Weights of a small transformer language model.
Architecture: tied embeddings, an embedding shortcut.
Training: 719M tokens, 5724 steps.
Each number is 200 + 30 x the weight over its row's rms, rounded and kept within 0 to 999. Layers, rows and columns count from 0. The size before them is the row's rms in percent of the matrix's.

# up: layer 6 MLP up, 896x224, rms 0.152, rows 623-637, columns 0-111
# down: layer 6 MLP down (transposed), 896x224, rms 0.0538, rows 623-636, columns 0-111
up623,099,184,209,205,203,143,224,230,226,172,154,192,173,209,245,207,154,174,213,222,183,250,257,153,168,134,225,212,225,186,108,176,233,203,190,182,170,247,178,262,190,210,199,196,230,205,158,183,211,191,175,184,191,176,249,193,233,198,196,210,213,186,208,127,268,262,232,206,190,209,213,239,212,229,187,168,212,225,230,210,193,206,231,214,215,208,193,258,201,183,177,170,115,209,213,191,177,176,209,209,198,223,200,135,181,192,194,250,189,164,209,214,233
down623,099,169,212,264,215,196,135,195,217,187,251,258,260,230,182,211,232,193,193,240,188,223,256,225,260,159,206,258,196,182,188,227,197,179,254,154,165,222,207,214,171,194,214,222,198,155,211,160,212,129,182,226,162,181,182,197,146,229,268,163,155,261,189,227,200,117,225,224,150,228,258,168,207,204,224,251,237,179,207,167,209,181,205,197,196,200,186,170,218,199,222,206,247,224,239,162,239,232,187,195,201,162,241,184,227,192,183,155,198,242,230,204,160
up624,078,247,189,192,198,195,190,244,219,166,181,224,240,204,258,215,240,234,210,202,146,159,254,154,156,196,183,181,129,192,173,146,238,183,182,273,204,171,249,215,252,201,273,176,222,178,179,178,173,208,196,211,188,206,191,189,173,210,197,254,218,161,180,229,184,235,193,211,199,157,231,256,180,260,187,210,177,199,233,186,166,209,159,191,248,195,114,184,130,154,179,202,181,233,214,198,189,227,208,170,211,198,210,233,227,197,177,244,222,240,198,216,199
down624,088,271,245,228,154,223,123,234,184,227,152,163,188,205,231,185,220,207,211,106,173,201,168,188,191,153,246,216,179,147,187,182,203,178,202,138,210,234,230,178,168,201,198,229,209,120,164,218,241,194,189,197,228,200,173,206,203,189,213,148,244,257,196,161,169,155,257,244,255,222,179,187,197,188,199,198,225,130,223,235,176,243,230,233,187,209,253,199,205,183,236,233,194,184,196,183,175,228,195,199,189,182,183,226,167,219,224,148,219,213,197,185,231
up625,094,139,193,161,209,142,199,240,231,197,262,188,205,159,196,223,176,188,168,227,217,206,259,168,231,215,191,210,173,167,227,172,205,238,170,201,195,218,207,143,209,210,177,201,195,216,226,150,197,215,232,192,210,209,225,236,246,242,214,163,204,195,198,217,198,190,205,210,189,153,211,155,197,165,208,195,193,199,189,188,182,140,210,198,171,165,188,220,220,159,180,254,225,216,224,214,214,125,209,208,230,193,227,233,228,185,189,183,203,202,231,229,236
down625,096,226,194,146,167,230,117,228,181,247,151,176,210,177,187,159,167,232,172,162,228,211,164,203,240,235,168,156,196,226,192,221,214,234,178,255,166,209,180,221,190,151,209,201,238,238,185,221,196,204,235,137,191,187,196,145,233,197,210,167,167,178,191,199,239,194,226,225,201,208,168,220,218,235,197,189,189,172,239,183,202,211,201,125,243,235,234,228,175,171,216,214,172,216,249,274,190,210,202,148,217,150,205,197,250,204,171,153,192,217,217,182,221
up626,095,226,191,183,203,153,160,202,201,202,222,213,151,264,229,193,203,242,134,226,197,158,192,209,191,168,193,238,163,177,173,197,193,181,214,216,243,198,183,212,251,200,214,213,189,208,164,195,187,144,215,202,245,179,211,187,199,216,222,172,158,152,167,228,176,213,166,206,134,193,260,209,202,196,197,223,236,185,211,221,189,221,220,203,131,165,277,247,201,199,222,199,224,240,212,177,220,178,206,260,191,218,164,215,168,224,286,190,146,200,179,160,184
down626,097,227,204,203,159,200,138,201,139,164,188,252,255,158,187,155,210,240,219,201,188,102,184,194,185,228,212,221,146,159,157,222,210,149,224,224,216,184,233,221,171,231,179,239,173,255,164,184,143,255,182,224,165,205,206,217,178,177,222,204,138,184,210,181,232,165,188,195,192,193,222,211,240,175,192,248,202,170,271,215,209,271,246,215,177,192,241,167,196,184,191,202,193,213,226,218,201,177,232,190,215,179,209,223,203,166,245,178,227,196,196,175,225
up627,104,195,211,240,247,290,149,210,200,187,190,149,220,193,256,186,236,167,175,218,281,224,251,200,221,195,200,235,199,193,159,184,214,145,172,170,207,216,188,292,202,214,205,252,222,247,224,202,256,185,171,200,194,201,196,135,180,228,209,184,193,208,176,120,238,180,193,114,242,145,238,204,198,209,191,206,201,237,173,206,180,187,218,192,182,185,169,275,212,170,183,172,134,175,172,219,198,238,190,168,188,206,214,210,154,178,219,208,175,183,200,206,207
down627,103,182,205,215,215,200,206,206,175,166,149,204,245,170,256,190,193,239,184,226,242,185,206,170,227,129,164,208,250,162,195,172,228,142,218,183,197,194,203,211,185,234,183,227,261,209,162,169,234,142,168,137,156,220,191,137,171,250,185,226,229,244,178,176,182,177,166,173,194,169,153,180,151,185,197,196,194,183,247,217,174,240,227,141,194,196,119,174,206,207,203,202,205,177,168,205,225,172,199,227,218,243,183,211,174,202,224,195,197,178,133,173,232
up628,092,183,187,193,181,220,226,134,238,211,161,212,215,194,197,178,199,260,196,222,184,236,205,195,198,211,209,203,269,158,215,118,134,212,259,220,165,224,155,207,245,212,223,233,222,206,239,206,171,150,172,172,216,229,136,166,211,177,203,212,185,189,188,195,218,237,177,179,182,196,163,172,159,212,208,247,176,214,206,207,202,188,201,209,182,219,183,175,223,223,174,187,218,196,200,179,215,247,247,195,170,194,232,207,213,161,171,191,160,168,184,186,145
down628,088,174,258,230,203,215,306,203,243,243,180,216,221,186,228,236,185,225,206,210,228,173,238,207,183,256,252,156,249,203,171,227,215,172,231,229,238,229,237,132,162,183,213,186,165,189,198,206,229,220,171,207,184,167,162,194,141,170,169,205,154,196,221,237,154,144,152,191,180,203,207,186,205,179,218,182,235,287,185,138,232,197,209,242,203,180,220,209,194,221,157,209,173,179,186,246,205,166,228,198,246,151,206,167,164,152,157,198,198,197,176,163,186
up629,101,232,208,173,179,183,192,188,211,207,206,178,188,166,199,240,188,186,176,231,167,202,231,241,154,213,212,171,229,214,165,231,223,204,202,214,251,247,152,176,159,229,194,162,147,256,153,172,225,197,195,201,238,199,222,216,238,206,186,159,275,188,203,187,198,256,204,180,176,204,206,199,193,207,232,177,188,177,195,180,236,242,214,175,192,197,190,159,181,175,190,185,156,246,206,215,197,260,185,236,175,162,189,161,162,183,263,169,149,192,286,139,223
down629,106,182,159,195,145,228,246,215,145,207,249,188,240,176,203,252,173,170,221,201,182,201,170,215,213,176,184,205,159,147,186,216,205,144,167,179,207,149,178,125,176,229,202,168,217,205,217,167,204,261,210,222,217,246,186,224,251,260,253,200,164,205,177,181,192,249,215,186,207,214,165,203,222,195,211,167,160,159,178,194,227,223,224,170,203,180,176,161,171,167,162,197,162,226,239,205,184,262,184,233,182,162,186,175,164,191,213,172,168,196,221,164,203
up630,096,180,227,151,203,220,219,215,226,154,206,214,170,208,251,119,167,193,179,196,199,227,200,189,217,190,226,233,183,187,215,238,229,204,198,194,281,257,237,207,189,198,179,225,208,154,148,149,236,243,223,207,187,172,270,264,234,173,209,197,179,157,160,169,228,269,150,170,172,222,153,219,147,216,175,180,270,208,176,231,190,195,198,237,242,198,226,241,187,195,209,170,173,190,143,155,239,214,179,236,215,246,201,209,192,185,227,193,190,176,165,225,141
down630,103,210,217,193,206,179,221,174,181,142,188,194,186,188,272,161,188,185,165,240,203,210,220,233,213,227,184,203,240,274,243,215,243,190,170,177,226,265,258,187,169,184,147,233,212,182,233,176,229,285,162,179,224,183,194,234,235,230,218,214,217,180,146,180,200,214,186,228,164,188,208,177,200,173,220,206,245,206,187,205,201,205,193,242,261,167,236,188,168,209,215,180,209,215,189,207,247,210,144,142,211,233,186,227,196,135,221,234,184,168,172,194,102
up631,103,188,218,209,199,148,141,172,243,193,202,206,180,163,226,208,162,193,176,189,230,201,223,223,208,173,199,230,235,214,184,192,194,178,155,183,222,154,151,216,140,196,212,178,241,183,198,214,247,180,214,196,238,229,228,221,197,236,152,199,175,213,192,174,226,179,122,163,186,244,227,258,164,270,133,165,148,165,162,197,242,197,199,198,193,188,175,213,189,222,229,216,180,215,182,170,216,229,188,203,207,191,192,170,248,183,205,157,173,249,188,188,223
down631,101,167,193,219,176,207,155,148,229,229,240,165,253,193,178,198,171,234,259,220,164,189,218,209,161,177,167,229,170,185,205,224,191,161,142,216,201,174,247,209,177,192,198,182,180,227,191,208,194,211,205,249,172,180,270,212,183,179,149,198,241,161,277,176,207,183,209,244,213,203,196,172,214,147,176,197,231,148,163,193,253,160,209,157,189,169,212,196,235,161,174,180,184,189,184,183,184,191,200,109,208,223,208,189,239,212,216,233,176,195,233,172,190
up632,106,228,201,212,171,266,202,178,212,192,179,200,167,187,250,194,181,171,228,232,187,238,170,198,205,185,199,195,212,145,175,205,218,184,226,193,202,228,184,217,188,230,162,227,218,212,189,185,191,206,223,202,191,172,177,190,182,218,235,217,149,176,223,249,240,253,222,233,225,174,199,217,203,177,181,181,272,207,229,193,180,228,159,196,210,148,237,197,175,193,165,193,200,196,190,230,217,207,258,223,206,176,214,158,204,145,250,166,240,187,239,209,213
down632,104,239,207,205,242,181,188,237,185,215,162,186,319,237,173,192,187,197,177,243,213,212,230,132,216,162,199,214,215,212,242,240,228,209,183,222,214,163,199,227,175,197,175,187,218,222,204,236,232,250,207,190,204,208,157,198,184,176,138,190,198,154,204,229,246,218,233,199,219,230,231,162,185,259,166,216,215,133,256,252,196,229,218,206,219,201,226,209,200,173,182,213,253,239,222,256,227,210,201,221,194,225,206,170,185,124,194,149,173,201,161,193,222
up633,099,216,167,230,275,174,200,213,211,239,197,161,178,240,157,237,198,143,200,222,173,164,226,212,134,196,176,178,159,212,176,196,248,149,203,180,192,181,173,251,158,149,206,201,217,236,251,199,223,206,176,187,113,202,208,227,279,173,141,176,232,202,203,183,271,170,180,151,238,207,169,189,175,239,259,200,243,214,213,244,215,203,220,203,211,185,183,187,186,148,218,234,276,193,212,157,198,237,200,229,198,167,215,181,238,256,247,256,178,172,195,228,200
down633,100,185,188,232,190,117,197,180,224,167,197,252,194,214,229,231,157,188,234,214,205,160,262,240,212,207,259,174,239,193,243,207,196,206,135,240,223,209,220,206,173,209,211,201,210,128,176,212,240,195,227,197,151,219,231,168,244,231,183,183,202,192,129,215,146,230,252,220,194,194,187,208,234,205,220,209,206,217,200,119,249,207,147,255,214,244,212,161,270,169,135,175,217,189,164,196,223,187,212,223,192,194,233,213,143,188,177,202,217,234,159,205,229
up634,093,130,197,206,215,178,230,203,250,156,194,216,183,240,217,191,192,152,186,196,155,207,225,231,177,212,140,196,210,212,269,209,238,188,228,168,186,186,194,201,216,183,208,193,178,226,199,207,168,221,161,143,190,201,184,187,202,179,210,193,167,204,189,244,203,254,209,181,205,177,166,171,213,277,218,175,125,212,249,158,199,195,169,154,185,223,162,145,248,245,249,221,214,169,193,212,242,166,195,196,225,229,213,227,190,160,193,238,237,216,206,227,226
down634,097,171,183,226,147,202,186,197,213,161,185,151,161,150,232,228,203,223,223,212,158,215,166,161,232,166,207,195,221,183,182,216,168,181,190,173,214,190,101,208,207,210,202,188,190,172,228,235,193,291,237,181,268,133,213,211,254,201,194,194,188,263,191,199,214,247,167,185,217,203,169,209,188,222,178,195,214,200,166,203,207,187,182,232,228,205,164,230,158,208,175,213,200,259,243,177,178,297,162,197,172,183,171,194,182,194,168,273,139,239,253,205,169
up635,100,203,252,176,219,189,204,193,205,115,250,187,172,221,218,219,225,175,218,163,160,211,191,160,179,246,190,238,153,222,195,204,208,233,187,208,146,175,179,235,238,225,188,163,266,218,198,199,212,196,180,179,156,249,253,212,224,167,168,198,170,266,208,180,193,231,207,260,216,173,181,228,275,189,199,212,153,188,171,167,221,179,180,252,150,190,206,138,198,237,218,178,181,217,189,248,259,148,174,188,169,172,165,165,205,168,213,175,191,203,212,225,167
down635,105,184,233,210,203,137,232,250,187,239,191,134,181,167,170,197,236,231,175,218,199,217,217,215,176,184,215,199,207,226,155,156,189,247,244,194,207,175,167,192,209,172,154,212,158,195,203,221,202,192,218,166,165,168,194,159,182,183,201,189,202,161,205,211,216,225,208,190,233,247,243,199,199,200,181,166,204,143,224,152,258,207,169,192,192,193,170,181,213,176,250,225,252,207,222,176,167,174,165,173,189,220,206,210,147,186,188,191,177,199,224,188,159
up636,084,150,150,266,229,205,208,191,142,177,166,171,154,229,202,242,193,250,205,185,209,214,199,154,128,175,261,201,144,151,178,221,188,195,182,208,217,196,147,164,230,203,219,251,215,154,161,240,182,217,218,222,265,238,200,262,207,151,246,196,175,208,205,200,185,188,188,230,212,168,192,201,167,232,213,222,183,217,211,198,170,217,213,232,270,213,190,174,141,223,225,143,211,227,264,183,203,205,171,202,197,207,206,196,201,192,160,172,258,198,200,177,158
down636,091,242,173,193,193,216,165,215,200,214,167,155,149,152,189,219,187,190,172,219,200,207,253,141,209,237,267,229,178,262,227,238,204,219,208,202,203,245,171,267,261,194,226,260,169,154,218,232,222,261,265,158,139,182,242,185,188,239,203,198,183,233,183,189,225,211,211,227,217,176,247,174,217,180,158,210,208,167,242,206,175,209,216,185,233,168,219,187,191,224,222,213,195,219,176,189,202,234,183,167,199,190,214,262,142,231,192,219,221,225,197,188,203
up637,101,189,226,188,257,213,216,211,161,218,212,223,189,180,242,176,180,230,225,239,239,199,173,145,192,189,208,217,182,196,153,241,198,184,230,219,252,185,198,246,205,212,173,209,207,182,199,261,228,223,237,158,197,182,192,220,188,212,190,186,174,136,206,214,129,237,204,146,185,178,186,211,165,176,125,217,227,193,194,224,275,219,195,243,213,149,184,167,203,194,212,172,197,226,247,217,237,224,265,202,195,213,189,178,180,213,194,139,223,228,190,238,190